From a checkpoint of a small transformer trained on Wikipedia.
Training: a variant of SOAP for these matrices, 905M tokens, 3453 steps.
Each number is 128 + 32 x the weight over its row's rms, rounded and kept within 0 to 255. Layers, rows and columns count from 0. Numbers have three digits each. The size before them is the row's rms in percent of the matrix's.

# up: layer 5 MLP up, 2560x512, rms 0.0682, rows 232-298, columns 448-511
# down: layer 5 MLP down (transposed), 2560x512, rms 0.0808, rows 232-298, columns 448-511
# gate: layer 5 MLP gate, 2560x512, rms 0.0684, rows 233-298, columns 448-511
up232 097:103147137130133107093141129107142106103148173184135121135061145142123106073163137109123165107111144158143126134113111137122154127171117156116173130075142117147112107097153133181149138142154157
down232 098:050110084074142155127176114098143139111136152136110112187158135107071123141114172211130125137149128121105163152161117080095098155146154128072108137131134136182120099161100103135153179136111149
gate233 104:150188165090043109102140138142117146141153110128158164124156178084089080112133104147073100125163085105122130106144090079161133095051114101118143131134130158066090107103127128139135153176147110
up233 103:145116132085156126109145135133092142144069069121135114096132141118174124158090136154141105115085074128180155078139103165170141170017101068130118147124089129077128120105133173141155168142164083
down233 099:148116143045140136063125126096134195111107124114244134155079140146169121119161042192172089134133129148137128089094170089129131084105116160144114203142094141065144174112059106141125111097130063
gate234 102:118150111115117057081077122183144143131178117150125138158134114075059108189131156129119128140145212136150105161030124113154137136155157143141095168058117147187145143137161089127102114160180136
up234 106:177103171133181161068111093220119103155083144156107073158128123132117095107143080063178060119129144137126105042152141095115136100159127132132077105166151103070139106156144130103141135126138056
down234 100:143150110137096065094142174116110150119163095079140150146116153115129117106117149171113083070096071156120130108079116149108162157098159123129145066099132099107141117152076187092162131089128131
gate235 099:118155070177122154150076158124124168112120097106123108154152132117123138157139178075092094122149089131099136145156179120155088130128092148109130136126135145084128089013113072151104103217134119
up235 096:135185122137087142168140140121055139126165152132167135118132106104120165159174116052171148099094136121131140151113102092167115066137100126138139106136167106082158119166131060125225071096127159
down235 098:093166200155131162116119176135121084141141117135135196109118086101113154070111089130089089078131144176094034161148167103153084112138112135122125085171141097133124146152137178058120133099105140
gate236 114:118167140154135105140143132128082157134102168123120120129151114113125189091112123132138138176072114127105087091156172141132102108149135064221084060166164170101145114089083112094157145140140168
up236 107:119161100104147139071153166092147235144131096086116079105137176074151136169139145105110092086074165169130125182185127114105075128095132115141132145116086124158075180143126113178038184218157162
down236 100:116174092148151122160104163103160151146152119117099177142118073172141151084096134107178146150164134103167164117091139127124158129068120155144107128153144143115139076135088140107117105121155127
gate237 105:101132162092088163147154117098094155126125118151111155113114101149179103126119131149153132085125160138089175140164098113172122122143157169091124081119126130155133101114134103161077118162148158
up237 100:068133120119113099112127139159160057169196189128120153147140172126168088115139156106209139193103107087122116089118154101100101140179083157138177079147146165124092082099126168073083121185095151
down237 102:121139060073092123151134075137119141157144106092162093121131089161086167100136126178165137108102122096122104178190131113131107161119101171128114118152123172181128169154191141183105160107118177
gate238 111:127129176133130121156163157057124142185114142159155196113188165148106108053095142091152102128094104126140119175108136106101129096163136130117176150148120166141151138121134152094173156095174121
up238 100:116134087126095145132131106101125123097176134141114112108084150093121160147155174128113122135125225138063119113140174191148107121103158111132096164103106108076118115169127158184031121122088160
down238 105:139131163088090109104161094125132123121134190115114086105125107139088107133135055130139124142083153142117118094123164122099165132101109119092141069108102120146110092168097121136142195112120126
gate239 107:099144091214109124139170122115162143091083163103101174114051110145145143206130130150114127152112129120160095150110166127137069105128052085128114103069099114153137115107150136166179103140177084
up239 102:084133147137140135116089115090132116153102118141155121119179089107082127136070099124141089155100116078131132142128110177119125121104113098060147204194117135138043129123139099155133140097119152
down239 104:115171170124133147138162141083053084149136133141172124109152146093116147170089092202149128115107109074103185063113124192077142147094152095145234115141113099123116158136129086097128134180104130
gate240 103:112157110144117125065136172160137102148184161118125126167145181098157084169184151109087134093053106075101145167060142130175134147098140110064100158143108148122152125122125138112049087116169134
up240 101:108151050167115145160082129143106141098121072084146142107103106167135130100132131139185129127096255135149148133121181099143128073109120096178162178019152062157088147101140092136081115119054141
down240 100:124097115097128102110182100119137125106154090099084179123091122155153157050104134157105163148145100148118161155167074091117118167165123141184138071113135108166140127190111132144133118153099165
gate241 103:186190089157131087152180185097126053077163113144090186091128095158178154131141092111079147092143142098092137054106138105111145142114137142134116113146171119113163133099077119071079146137049129
up241 100:176131140138131150101178110072128154150138132069141149090130126126128132111134110129146094088125150151138125184118177075133154100121138157146121105151110120160134111170117136115120094137124153
down241 098:127155132168114062084186174178125115129138086144147092132120125199167130159115078128151101120137100096118119099101122122148105188124100179160149141146204106093073110166137161116057150078094125
gate242 101:175169121099137133155143125152085136157197114123127121093174170076168113134138170158076129050108134146167110150169128175120121119131102071178086185147108158094037124167134127123106102120123193
up242 107:170124084126169158150142123130157085141059181099113204116144087163133101115132135114078122150122092164159092156155105142054150136170087129096148175103122129158148161200119134206097107162107160
down242 100:118169149166118151138136107121175112104141149055146136156130200141119104068154124139167149156095115174134166164111063121143145152132072128116132166065084083145098105176144146125152105157146107
gate243 099:085150091101213037085156119125168122161080110165137139098127119172087129120166124189105146125146119140133115198114182129128082121119084134138163143131123159073168121214122111093110136171112167
up243 103:204136141125106134130110097092200153094180150076122161121134156150119111187190147122179121201141168110139103147152189149042159161135137125143137089196128161163131116100093112157115154170133164
down243 102:141118124129113179091141093087118129122134140110172096153088169140178112101117129000142145154110125082097089132164073128072166094102170106148168074149143116158078120070124151203171165135111108
gate244 101:158149117177109105098149104127124064100130149105163120084197111151138174141146162117118131120106199136089133129175097072133158186103158116122165132120170086222168114079149147125130139118113125
up244 102:119122143088185100110149098164186135099130175109115131140166160119151175099176127088209164096104117150092110132121115070146075104124086115113075114126103136142157152084160075162113102116081117
down244 097:116096129149118153115170106114073169116169154115132110063140148142136156128140083108144140088132142109208116172108141121124109103134136095101034133081134151101126151140102136142175119041134124
gate245 104:111186140114150055118162077108178057115134112083130155081149149129095134134147076140222171142096178101098148111120159095132151163093167115110157163155120061113171153130068172127152094147094141
up245 097:207118162123082070170154142054091146107106080106126116123147108118150098086150173098078197108097092143110106131105121197145136114118088169139072160097092110123156143057123093158084113146183170
down245 103:176196136165170098070105125120131070077123152076169108146119127114124129114137138141122144130105063118134113174123122133138165164090153188141147117122116116093127104112110102049127116129153078
gate246 102:162160104139121136069140123162116161116181106111129191188135133142146183103123131130169118138046065127103102162149163136136145142133114155151087103114098066180136109089087129128109102132120075
up246 107:175171106133126130158127155078104132132134142138149132090062102090147083134121159147157189110104136172155076146074145119076123092064165079115163137147116133074107141132168154107133112148142163
down246 108:137131100106097153179167164149147133133125174107126182074046136098144099097081180114120124206126202107165127224105096078147144167153163126150179085174193115107135138109166106095150074167089138
gate247 104:127171110170071058124176134130044130095115088106134146137151144110074132214134194093119106122135142085156105118149135113138201123118116107124190125110132086110155143106101187132112076106148154
up247 097:171136139095134213155176127139105114097097138081151160120104161119130130145107141140129132148154100113154164114164053135168168047124137175162079166137139110092120082140194133140191159142139177
down247 100:093151095181047114140071123120120210137096107119081113137081148162120103160079149060115072114088117090094121159107145155176179116111134163138121146150208104150108124185060182134137086128122102
gate248 102:075114179102147078132107168128131078162143139141069088170160091087057157115097125091073120090112070141107084106096126083124118124086095164021144137112129117103156093136166156179136058086106133
up248 098:115146130151093208123174140161135099133143216169141089146116166116143097166117136136115104202132110114103148128128151123074138123084127059127148166162110132165141134110097098128062136128115071
down248 100:150119188127136132103092114125138169133208101144167108064113155145144154122128118099108083187110144186202215195122143144152125068165144165179117170129104151134112154090093155108064126169102097
gate249 096:141143132142160130120164143143097086183163124140155126206177193137151129125144125142098121134156153148096178164133122126143128141154102123117125128148172139161102141142077124162126177167119167
up249 095:137184118100174091151098161142157144122112131145099140098154145153096131126132129082109078162134097115089123123157139160062099176155173109103146172112183130099123219091135153102084147145121087
down249 096:087099111089135149126094108108147185094110206130108084118135168117116127130080101115140166055164174153119100137111077091127144134139095160099114086139126122182075115135071124119154136137060131
gate250 095:145108147095145134246147132143097130141138094136133084132162150069134129167139139153143108139137116136136091148128145088154157155100143102184128164117164124123108115121117106109142084162134152
up250 096:103138162108138135192167078135061130121076124139160108159134110139125053099074091142116138203149156114158120165174098091114148157117130076139126171102145073056105142118141135143094115165112162
down250 096:143117154048123109123129173111107142150113169175147108155185100113144141141137129160181069147097150123157124150174112170093147144088133157139135099132122094085100094138133112165160068192078141
gate251 101:147119126119087155124133195068114111163134188151183148120194114113171137116096135184145142088097047051145086093067109158095098131169125123110147147173139115065118119053117150127122131084114121
up251 104:125169165148132110214126115118124116101151182153151161116129161124129133176111153118146103137168078168087108151137074159170114143099168138127101167153146100076156153115140163072148133148109171
down251 104:133142162113179131170140120191132113082132132122096077135110128136137163184142097172205110140187101148166113144125156117181098205102130170143102124144169104116148141144136150133152145165110168
gate252 103:107137103154116076129114154117118118131122146177152114146201131097042150143117121149059135154131145152131129118154125123078122130138181197141118152160131110132180113145127101117139085138134165
up252 103:117094207157125179102080088135141143099075122130150125110139153115151114078149138128101143123140144080202146156142124174118126124155137126101102146126132132102131117143189155140108139168059093
down252 106:160150134127160070125152142115092134183101181077120094137139103152094208141073064161152165148092110110090162096144079135112101115136155165140123167071157093104096052124134111219169130083160124
gate253 099:084120137140095066082088126078134159109095112164134169098102132175105126134080113142176145121125163094163079164156210175121114081066141056141103098139084131076153119117162083148141181212128179
up253 098:112161135136211161141157088177164066120069150129118134127108127156120134171149089104152119125085164092128148132139121156140114116107082111138132131063138108138119162141108114155126171151100075
down253 101:112084125150146113093164104111085118153099150105126144156089136116183114117081080179185123108093175130141120155106153160100165112152146114098066096172103102089161062127138111076123084119111148
gate254 097:162175105175087134142106166156125078110052136108143139162117130095134124179097183174178100135106120176121075192082166150156111144119086175109078142171116078160110216150181120109132131110142090
up254 104:091159132139136173155122092152095117086115148103148187130069112112098122142166155143113093110106148103167159139136142044123131134145129124119132142141099134108180132119152167093127116091143170
down254 103:124133155163107167167160129098106124130133137094131112150202154128093081154107144175180137113158060156109116213063118118125134124162099120127169111094155120162179072089152124103115065150130133
gate255 086:156154153148202072141145159137136130107102095158137137160110106143095099159079124076157150140167098131190125096107116132164141145166084167127105162111129122075137099118128067140094131135138190
up255 088:130141184121151167072156107096139117136108083154167128142121182108100171190142136112077191153131119164131132122100151080142108126106119130156161185115137138087129120093106130132172155111083156
down255 096:109133133132122104134203133122123129121125150151127173067155179109133133137153111109167165122149129152117142160094122083128094138119104041159180135084146159135123133052135209136165098120107138
gate256 100:116172094107193149139122110118095111090178082155141184146117163144094149080152109096136096150134119169159178141140146152104104146128128151167150112114135087139120175098142094094093103154188163
up256 094:149084054094098125141119101099120128086118178129149126125178124130149151135106162197142126152156133136084096143074051076142141089171088139115142129166126172161158098110176132163102139183083094
down256 097:143188097067114039152092133066136068135112149120116146131123134130108145090036120144157116130138113067167144095131187064179152138082163148113153092157119172056157141138106132124129117117113132
gate257 093:155109101157115128156151121150103087161146078153167157144133141111147109118140030146088119120157090081156116153118109161153051096115092134073136134152095148137136185106080116128178122142103152
up257 095:115129155099137106139097129094062172066098111096129159125094140084104135112133154113127132082187158168131089143126097131127176172196167149128152156121179092108077033126133164099126134114139131
down257 095:142127163135138120110131091222186067120141121124119103175110120156118071150100102104108140123187132123152103121162110107125148185162132107122134126086081077130151129125179142153145130184105109
gate258 098:093120111118117164079123136196167132181143157139144080162146163151219096132174098119111222185091132141074076100119133126184126139160155173116138097120136095129098072162184144088078188110127105
up258 098:109092095099163018120106136119173106119168128147157071103099150081110132099158110163098136120124155110080111084164109112110148159099169070137122127152128207125142126077163132125123134123144182
down258 094:122119094123195123113117113157099095066178123168092095146095113123116157179139035114083148170121141219134146074098142106210146125116151109157135123174149157164132108106179115094132189164099143
gate259 096:157170115136095147143164153151088082109152137105132118182112125156146211187076162063149098136054086104150073101111145183122152134103112139113124136106173037175135155060135167143211142168149169
up259 103:117139115133154134097096164141110195083122082122117112156140188105168100120155131074090153103162120201124123146107109138124171049105124118180087163124125082130174111123131101121121139132086138
down259 102:182112137131079074100107102131150079095169091144149083167186174116094180184120125220098197158152108113121173108186138166125143103102073173140123179111186117141116145121126147086145164069122095
gate260 096:133115123122151035128107129148069158073145134121170179118157126227151113153118130106094135128152110139080140153123147098134165079150226173148140152120136166134142057092151074178133137182185123
up260 101:112096088078166116141102186087139142101128088097147191069133140092137080141188109125078063141149093061117090181171169167139124169142155101133167156221119135090119152097121171124119181163157109
down260 099:072198098088119124158163133127129119175150100117176174106162148183113195101080114171114127155130118105170162154137143146116127106110102144171142059157157173142129082109121109143095146096161144
gate261 100:152169151104154176123092104187156131091127120146050139150141079135116152091161107137051074090120123159176153125120087113116114090192152076082133114138065087081111069159126138130150161187096123
up261 098:129096133145116127193175138138120143088068146097110129174126127155113056093088133075128123096129110139080105113102164139097141101103174134094135125135179108103103106167127124166123128077154127
down261 099:111158136157105136142221184117081148200116152116153148135130152070180134100142071098144127171111147075163081139098119150155119156096108108133101147157103152085152130107118158163076109178117170
gate262 098:102145125174150130166160148109075147147091068132153089086084146129120115164140115128093068112148144076121146130183116100177119114136103101184141140159066134195123094136133034122198156125157078
up262 101:083153139143099118106082098131098186119166127128094114118082087100153119119072120173110115155134138116098099178161125153137131157105062156134174129200163112131104151162103111107142172126177109
down262 100:119132143130105111120214127106087150082129127080120135147179121141149071090143108062133127121143139126144095145110108095128120094152117082127116085065110085186149089128117130127163136136113145
gate263 109:119154112142086123091126094118086173062126119125133149158154066135115114139100122098097080085144106128068151063128121154099134105114174176116140126146162108120138144104068106067112128092085091
up263 100:099162122075086161067162110110142092133149176085205078119130180151174179118134117135073104118124138157156117158097097132122132109132122132142110086120084070151089117174111174115134127183144125
down263 104:106173161110095105151139150098112066135094141127094123125186104110128107113139146168162060126112147091192160191097103131146127185092086077161125102124132117119125182113185126158114163117145147
gate264 101:133133090142149099107078126128147111181073176104103166120173123155128104087133155125077119137105106052108126126092155126092104146147113129173208144110084170095136121126155138155186134101150176
up264 103:177120143137140117095153178123124178125152138118155077119163151134142153100110195174137112135180139091174144043146175145146150119070109170112114158132147128182136129125128163112120092110204158
down264 102:114128134150149181107118151204159125155087096075157109196110142131134101086104123111125151108158135172172119166120142107108121099105102154086111143140106100131123146153153165065134162176122163
gate265 105:125090136098167155145111165166152129125067134177142103131122091088143170115086122179115124121123143099129186177121158107114135089079101132144123134156135157113121175148151131147178121124154089
up265 104:167094181161105079142149113154094118111153099192078135166117118158165130064151157099138120075182147120155148077127092091131114077106152127145142115088103197082096156101082096092152175129136091
down265 104:155075185125154169089169176176150175157156106135158137075199128092103148144153122128116162123112161143111154156144161127092140059100098197105089079147140165158112137121164152150142115132147119
gate266 101:180163065145179128125111162162131146098074102153126146113133140182134112166127136147083133147160153112134142095111119090139143103149109174077153059154108128119106120132144132119178082159143161
up266 102:078111143118154162116103106099102126157135132183146107077082120180096130063180118143167114107110210140096136130158140112155100127124157093125121124132180110153113060084122105164101110122116133
down266 106:093124131174157156057089127109115120141102101163076117109059134143180189119130150134059100138173187172127124096166057207105110068128132078117130087144120110175112155084154167159106142172116116
gate267 096:109071109105124119185091104106133139090146152163163090150139214097103149118166103101114166068112097148128113111174124134112079191146099031072137120163114126109111165084156157117133091123135149
up267 100:145139144143115104113102103074119138070105143166072122129108144165044149169127101148164114083172048141139129110119107147114146086115179181126139071115159162166120080113103101135130120160120105
down267 103:161156105127091132166147162129112122150158138140053167132107063077136093135082112095151070113120092145120087132103125114141118136145104147171073130139179233142132173108128106059108173118072093
gate268 101:103170145115159124141136150100102152166112128096156161144129104094090124186105137127133174101129157062126107168106094117156119182112077145159136173077107127110150142084116157117180189141149155
up268 105:143151146115104083147140123151098117122133149077102174122156160102207085111092131180105119095101067129152089112075064130139148103067099107114180079212082121081128101115089097120154120170089140
down268 102:169157112213129183093129174146169116127096119146163142074154184162176162119132174142129174138145109135132079125179173092099080132123077136114161102147187194131176049138173161149081109110115141
gate269 100:176131136147157130125093132153093070120100174171153141142182160157133185120172138106182166151156160114175137114126140135106101136157079106203154129137132086176115054105124178141173088108165155
up269 100:108131178112095165112145115237129096163134130105128087166099175115160188139133145150151081167106141091101152130068118050105142114120152102161166136141168133166067143088135151201078102140070135
down269 101:141113144172089192156094131143077096137141124135084153158093133108155118039096103126129077128148168148139132114186158081114108139145170163122100080149164113151117142142151088117148156144133113
gate270 093:128124114118153164074133106145053080152141056139096154115179134099127104085149115174146089148119196178111147203187097150132179128152131127124164089166161104156084116139125143138166087124106142
up270 092:155090127157167011094057072168110121097126092131080155104128191127081170178138154128084081083111126135120113200122124140143083128150133129134128114137102123066148120110106106104175078093075082
down270 097:074154075120139178157158133172158131196142157155105105131153060138149069113117033050101178161083151141162161118165109117165107097139133118174151133117123170100139141164164138101188188187140143
gate271 101:160147137097064132089114122165087089188138139168146185135149128118203140114115169141128137134123131122206165106110165056134123063087079136156119135168159104137094159065120122107127140141161075
up271 102:107130142139113105175183116179167140081136086129140132163108110137091080158130124127124158116097130075116118117134148138131136131183190125136172200141122127129106103169112119088156140143151167
down271 099:097160200139135118161084088058193131117046245203104128121192175102119133122125147160135111108099134137049141134143142116150191114136125109086127163103094118193174144133131099154106131108186215
gate272 093:145133119195149103106130097101172146123154057150124107141113147062126158105150150118117126105138120162102134141114127133168137112147084134093065134127201127155131140126179076086173153179144165
up272 097:088173105118136167131108140121074159096180087143168152096129161109144103134117144120145090109073099102072132074129072140121152122106178168118084194161134184101144129141157177182157122115228136
down272 099:147131082092137119172124166007124137107136199162095147085140108114113118160134095191124134075182144145126154115138131162145106235185107144132103107159139127103166125128129109153117173148122161
gate273 100:122091059129192183151148118139141139161121108124123064145153110141167159100143107174131131152177108178126117119114144130172165139099166118054145129145120074119078167211167145123068161164132147
up273 106:124082172156123091146157112194148123097123119132121121101183151134123191192113136136119080153078084083107155047107155092117160184173145179183086112166145087123167158152122121173169086105128129
down273 101:150112227146186099047144114132126156198153174112092170175166113166117142094166137162122096160136172140103156197140105131118087105132132098157103175095093137121114129142113137149138128082086147
gate274 102:132139105099169136154122118125151138088168088129161138155117167064132128133139116070166135117078179167164126148055118123103142117173152073157192115111109163165195157143092185136100088153134109
up274 095:105112146135132131099102129132151115149153160149132106163178153154126206124077174085138162122127083166074220136094104115151140136124133083101126079142136137118091099141164102138150096077137091
down274 095:106176111120116093100095152210134076100181071140092128109102073107126120166158095074213099154084108150115119059099087137132178127111149110169123127150101118119084172102098107108091133116125091
gate275 095:138119183134123140140121135136113087121134086122101116152073142123114133152133150156126125200128109149065097113134167147200132177131181143155122168165080125124127137144087145115214123168136109
up275 096:150082090093114106088134102118071099169148133139160141130121117109197114084093169158123109139124095107111122154127149181094147159151122099144118152115153172127142079134145122204149102144152094
down275 097:133109095113117110139156110040150126122139132155132104060070122101110132132106075182123071110112154129147132143183158128188107194165124124146137130098094130205130113126149156158075065134145092
gate276 096:128173098154136120155130057094077100134197080098138116121057167132091111095098106096133117096118149125161145128139124135133136148078151115177184141067148171153093161152100150108090122140154193
up276 093:153160132107126143117137162116164156102167136098076113144077146120117126092149066149154133153104131161113117137133158134079127117064142105139123064139172040093072088154145145118151183117163147
down276 096:117151135135106099076138128097106141082133131106156120141105206122137128142156155179101118043173151139133130111117113154113097087203142152125137160070084132130107123168122100104109069175076134
gate277 096:139127148110157109184135156146146118085153118193096124129206210113092094122077177162082122124162124190142160105206116118051183132124135131112072128161126200180153132118136074152108181169174085
up277 097:108127130112086159144181103047076156124182133115138032101134132138096176086125110126087130104128140148116136136125186113112101170109140133057143178089137173140096143079075083129201187137174100
down277 098:098141130082169125089114181146132135155142118169144127185155100104168100147133146105121136134136166090101084103176145144095072134142166134065155190034129092139076100116113080094138146085078154
gate278 097:144168128076117110097140120137201129158146116117150126128167142169113134141127141105097083170144154116140136116119124191116122112088134143159066111142155102122125146171100072187120146126036079
up278 101:105197155081166129121179198134195114142127141122112122129131076183086109050168156096115138155123138125120114127093141156098134131150140192168130149147154109126097108152224174127129113156099098
down278 101:148132150091130117124127164107107101116124108111143101143138099176123157075128119024070129193144092152106039146121141102132159123124085101109126117123089171119104107155121182114128125109103114
gate279 102:129084116171167155116162126149117102128143126133121168147110124142120159105102132149121182172094140136104101140153113139176121131153143080113101132075035120084108049130149164151099102101051104
up279 103:057152132117152099141118171148155111162146095111155127163051107163118197122131117148125116134142062133117205154137194138100101129132084127108124130121182146124111127082144133097155186160170134
down279 104:161167122124106157094182145132132114139147073104107115190150178104100172140146127103124084097087124118106071106141120123207141132076096142139091084093141083085127117102136131179099099135148122
gate280 102:127127141229165081152109153093104104118118169118091170083134068126123156077131130119115094150100063075141157149114174134209190098165177100122136122142166139083111102125164151064172114116152124
up280 103:054151099183059131136141156080175154171110105104126140124135081118118142146117138142142092158089104090136135136094137149126151094215120139133113202122116147061218139126135147117127106122141119
down280 106:088179150057140116134077173129133124131109143153181112091100140125102123073154133136112118089098130144151129138071162160163108152129056134096141110140201078083150151083085168091130123131170126
gate281 100:062081170159130097195104120154120129168126143145145142114045071139151158131102100127158147117179118157092094096129138155044127167144123190113148146081130109086166145127074184117099173116194142
up281 099:134123128116200096200092069084111143162120147135094159166104119137121145156131172124128128136136103131103129120188137119145159180063138093078134131098128086135126116117122197134095176064172180
down281 102:129110153069151113117126141130118097147142136090068111145089133141123132159104137179176109130123097132091106104109145123106142178083169156070146180082175098074149135105072186108199122196145141
gate282 099:119129120174137051144165138168093131124101144104198129157137104117125163121158109106140140147152150169098062095132073132121152091143151133105143185110069160129157158084150081070091087154090132
up282 094:123111124125091123090100101092103124139161122039162112115111145116124116139138134160194114161085159106168104141103114151168172087088072098085166098123136144130128157113095037146144146116156128
down282 100:129085133107150164051161121112167145175082135125149107090189125100119099127129105121092144158062068168105185086082103115138138189151207148130074173155123162194172155156103109170093095102127101
gate283 107:081105111117095065105134104137099148187115142084136102067115151124165158066138107156198071053117107117141153129070089114122157125060115173134116051134126085145122135125139147203136082138157138
up283 105:107108179127143158115190188087143106128130158153153161142144084094139092130119189108117097129160114099109118150091138144219104155071114066163130162148139089165188122074095093103108193157109112
down283 103:131174165109169126094118139077122163190184140096138130149129088035120113153111103164114076124117222153105148231119155120207136166210137082105167211121137121187176187126103163117089126118133162
gate284 096:108142163161154097149114166110141174188100153139081114152124123144121140120120120129105151072112121132062106135104144129142099102118090115145092149147139111148159179067102130129156137151168113
up284 100:094136117161071130087150145107123121074105153104112086107134096111139124143111140107103096097121109102149088121128177116132174116178151138140109144131119125084114135162076133144094147151125117
down284 101:124135121142112145128118109156138135094126158125117144104107152150022143224163133173113133100079152085083135092163102150097183154147141112109071085161107103049137090120097140124186146129128124
gate285 097:121129184065119149131132104120093111113159119138142133132207101133145104163136157107099096112140154055085167192173099145178190168103136174181109146152141118177134156113139063101142135151051071
up285 098:155160029153137116097183068129176149161161173148153103120107141126119097106131120138165089151117120153039065110125117226102127093101129113148102093113103100089179112144090150055106148103133070
down285 098:123101085171133102152158100143134158111101131164134115144115167134135137118164080202139093164132165147133178114110114050155149132154120137124145100160105151131174101092143115145089158208143110
gate286 105:088139115136140097141114102120141099093104152094064085086074132107114152135102164120113171104142139167070128045129101128141165122125105102115144145088119089184125146144176113151106152051110160
up286 104:144121127123166109158101099070083180134133128113151096134107119156097171157116094155170152171178151057128089103194154125129099112140086125159161090082135155116134136103084107127113095099161138
down286 102:132147095202090142131136091120155126156096120109213077135206185134135150155156144117129107124150141206116084126149144150137083104117186184147186094099178174125148118092126122112123124137147125
gate287 103:118126099155057167100097103116157126143124159147108150188112163165078066157172186128139114172160181079104110160189127155127157151116206117098161095167035125072070106118162129126095125095103109
up287 105:187137114189108057111149127125140087097152145090091119207117180118087177167137172193099047085171150129152097132139119158087131143094140042105169125150121125182153085121164148143142145133136141
down287 104:176167146166087152088132128106099153135140153125146132107139105084110135206108118176120077054130122117101149148163141115094057161112153148190099148180119182136133129142122151085175110098146117
gate288 102:112089180184154104071092125184071126176118072127132116107156113153123094114152083129193166109097068147149109150122092132160162131108098114134198140129185129160210098101130130170209091130120158
up288 099:135146141180108134149098093122071164129190136115046088163097132150150182133087103148168172130126097139137140105090167237134141094107124151131166137110153118088119150117095105082189136138137108
down288 100:128094069188103151201096144043150130126098120110124108086137086129164118167125151200171114117090162094209093099108116139100170144128188122151120112122197158118128136127160156058151160127162165
gate289 097:152115150070120098091136108107135117131126144139113167092104182088107138125199155131134181132121121123126122104157095160166134093134159149176080151156176124165162142140073109193189129117150088
up289 099:135087209124129076035167130170134085190160096076134127098158139172050117112142127111127160102115121140132139141141121163102102133138088140174188126165154121155191104159166171110109179150153161
down289 103:130087093121125156104166126143087141140138132137088150132164172191113100148137130139153150077111147143184148110138105146177079112188133073112136115084124090130127170089123125147149039155125185
gate290 096:150116190127144094100118144114127154151188113110136152125179082152126177085143134106114073131083093130105150148173088090146130136117102151197146118128152132125168177093123112140122140146053116
up290 101:056157105176126161159094164035070128125138162095125114124134119106058128099208136097147124138172099128185083117098120127195086173098128112143109087121161084150119140079192120177093140098097096
down290 102:063062144137124112137115059065093121150133105151137094096137147144172124131112112192149115122110170136131130121068145165089061140128118210142114136139134099158119112128136145139112124110150126
gate291 089:109101070127176109087083112142087078181071134104169126136128085124117140082111161032125120121095106117103194056095058119139121110101121178128163138036158030098081177108123124135132179082112146
up291 091:095141160072137163078108097191128119141111087142113111119106100143090177087133100070165153082053161182126174165102169120136120089012125146192087112098161159148119143108143175148111144126151111
down291 094:132083099119153190080134121114123096122141159130098146143192039124140028136142159107144161093127071145061195158153143111131148169151140194083160168097099076154092068065116071085132140161171204
gate292 102:110160109120132149115147095157116138178142073124086175106086135146195129147123136163122116159151091151103107100118174085214109121117108156077101139128128074116160123105128108111128166039134073
up292 099:096151088080156169102120107141130131157120123145142138176150182102086170104075100103120156140144072150164117111134133095097170107081107131100136121126139159108096092195132122129077120112109134
down292 101:117167101094103185066142138128130092116145146128163141144097100140107123085109080081092194197149082141172105128147107167155083122136112126118118143207109125114167059140110092106102141102096166
gate293 108:095148083191153130118130135097120159087126134102139132099120158116134095127131118152051153145142116115128177112102105107085119160128135142153137154028118088128091036120134140166070072066146139
up293 104:116088149192095125110203115128165118060149113108147106084115104171188142120151143113153146154165137116115188087129115167146109135122167133099082133149097099093115122135139105080068110083135160
down293 106:136096154077116134116103113139111147108111154147136143152113112176095104141068074160115154095126142077140125135114130144121074169074135108115135157112093120204131022116110091111099171136100168
gate294 097:159120133107124115182166161119111120055136092116124136100099143063164126104121114078121110143149121069119164110081165166190117098164117084178043137152110124065109157098073169086063127139114101
up294 095:093144206092140182154143109206085148109081089128122111139166108110135091138075150092125071134188102054151053163100134102157090111213101086158128117148086166118194112157123115142171177179140124
down294 092:110147161129089132102085169126169110160145127163145073104106151132089135091133180104142149157105173137139153109134126124154129156134168117082117088168092132109093117082134175133124106087091162
gate295 096:136131091075124179100163142050184155150177123074067077120149090158121209201109166146157110121164142131124197100101140128132162118151108118098140186091127085174146113095131092143151140135168104
up295 095:160156193155107130131123101195118086128083172154101175094129147093147056108168115132111127104167140094168116138141126151117158124152151130187115107125167180090114147161153136151112130122085128
down295 097:177145134081163158120168110158136135097160115122167106097125145106139146122090149185119195172087164106095084150181095075129090176094160161151154144152092128140110165197130122163110146067149143
gate296 100:091146136210062133107113127174107077081118161116168202124143141169133098108121159070103090095111138100079144152055134178071117166120183146108134140161080134058160134083068132114115196167223136
up296 099:136056098138154196113132082148126158122180116109144139134069190088171148109136100074150095154065159123116102129134080132091073156119125094109169152115078160080120188166156123100162115169095155
down296 101:137171146112122144095120102042083156107190130138148109107122181100106171098160067160122105120133140130103103146120140135092115120150123132127143122101130097165169157099100059146129143164049130
gate297 103:083156139208116075159186138119136202141134083129162163113176093136117137086076139090090186130114141155106155108144136203142094138131173121099074121125139078099118182121149107148164088096134122
up297 100:080162112099150094125137093109075147108158105107156153158101125103234098116084118161107102113149153115131116119124162155139144126124152136170151100173123139090155110095056136111131111117151138
down297 100:073213063143125132192164162159115147184091172128139119159097134152152179098130141151132145157178110120104114125102134102089057103157188106171123116113116158119093120158136133088105152183169068
gate298 104:056129103129103115144161116155051153096179184104149121094151086095185106093142159102160105122112171082110134171099150166164111105131182168153183103131117073164190173097106138111078103101096081
up298 105:118107104128143168151102124063140178122099106115142101093178180125142120122176090128105137109140171120108172100177104193151126031173142136111091146152163088179132128138106137132058176128171189
down298 103:138179185192108087126180138112123114158084129117159113156096125159130164160123125098140097119062093117057156058118134113169203089103137124199119144083106164087103126141126128113148084080101122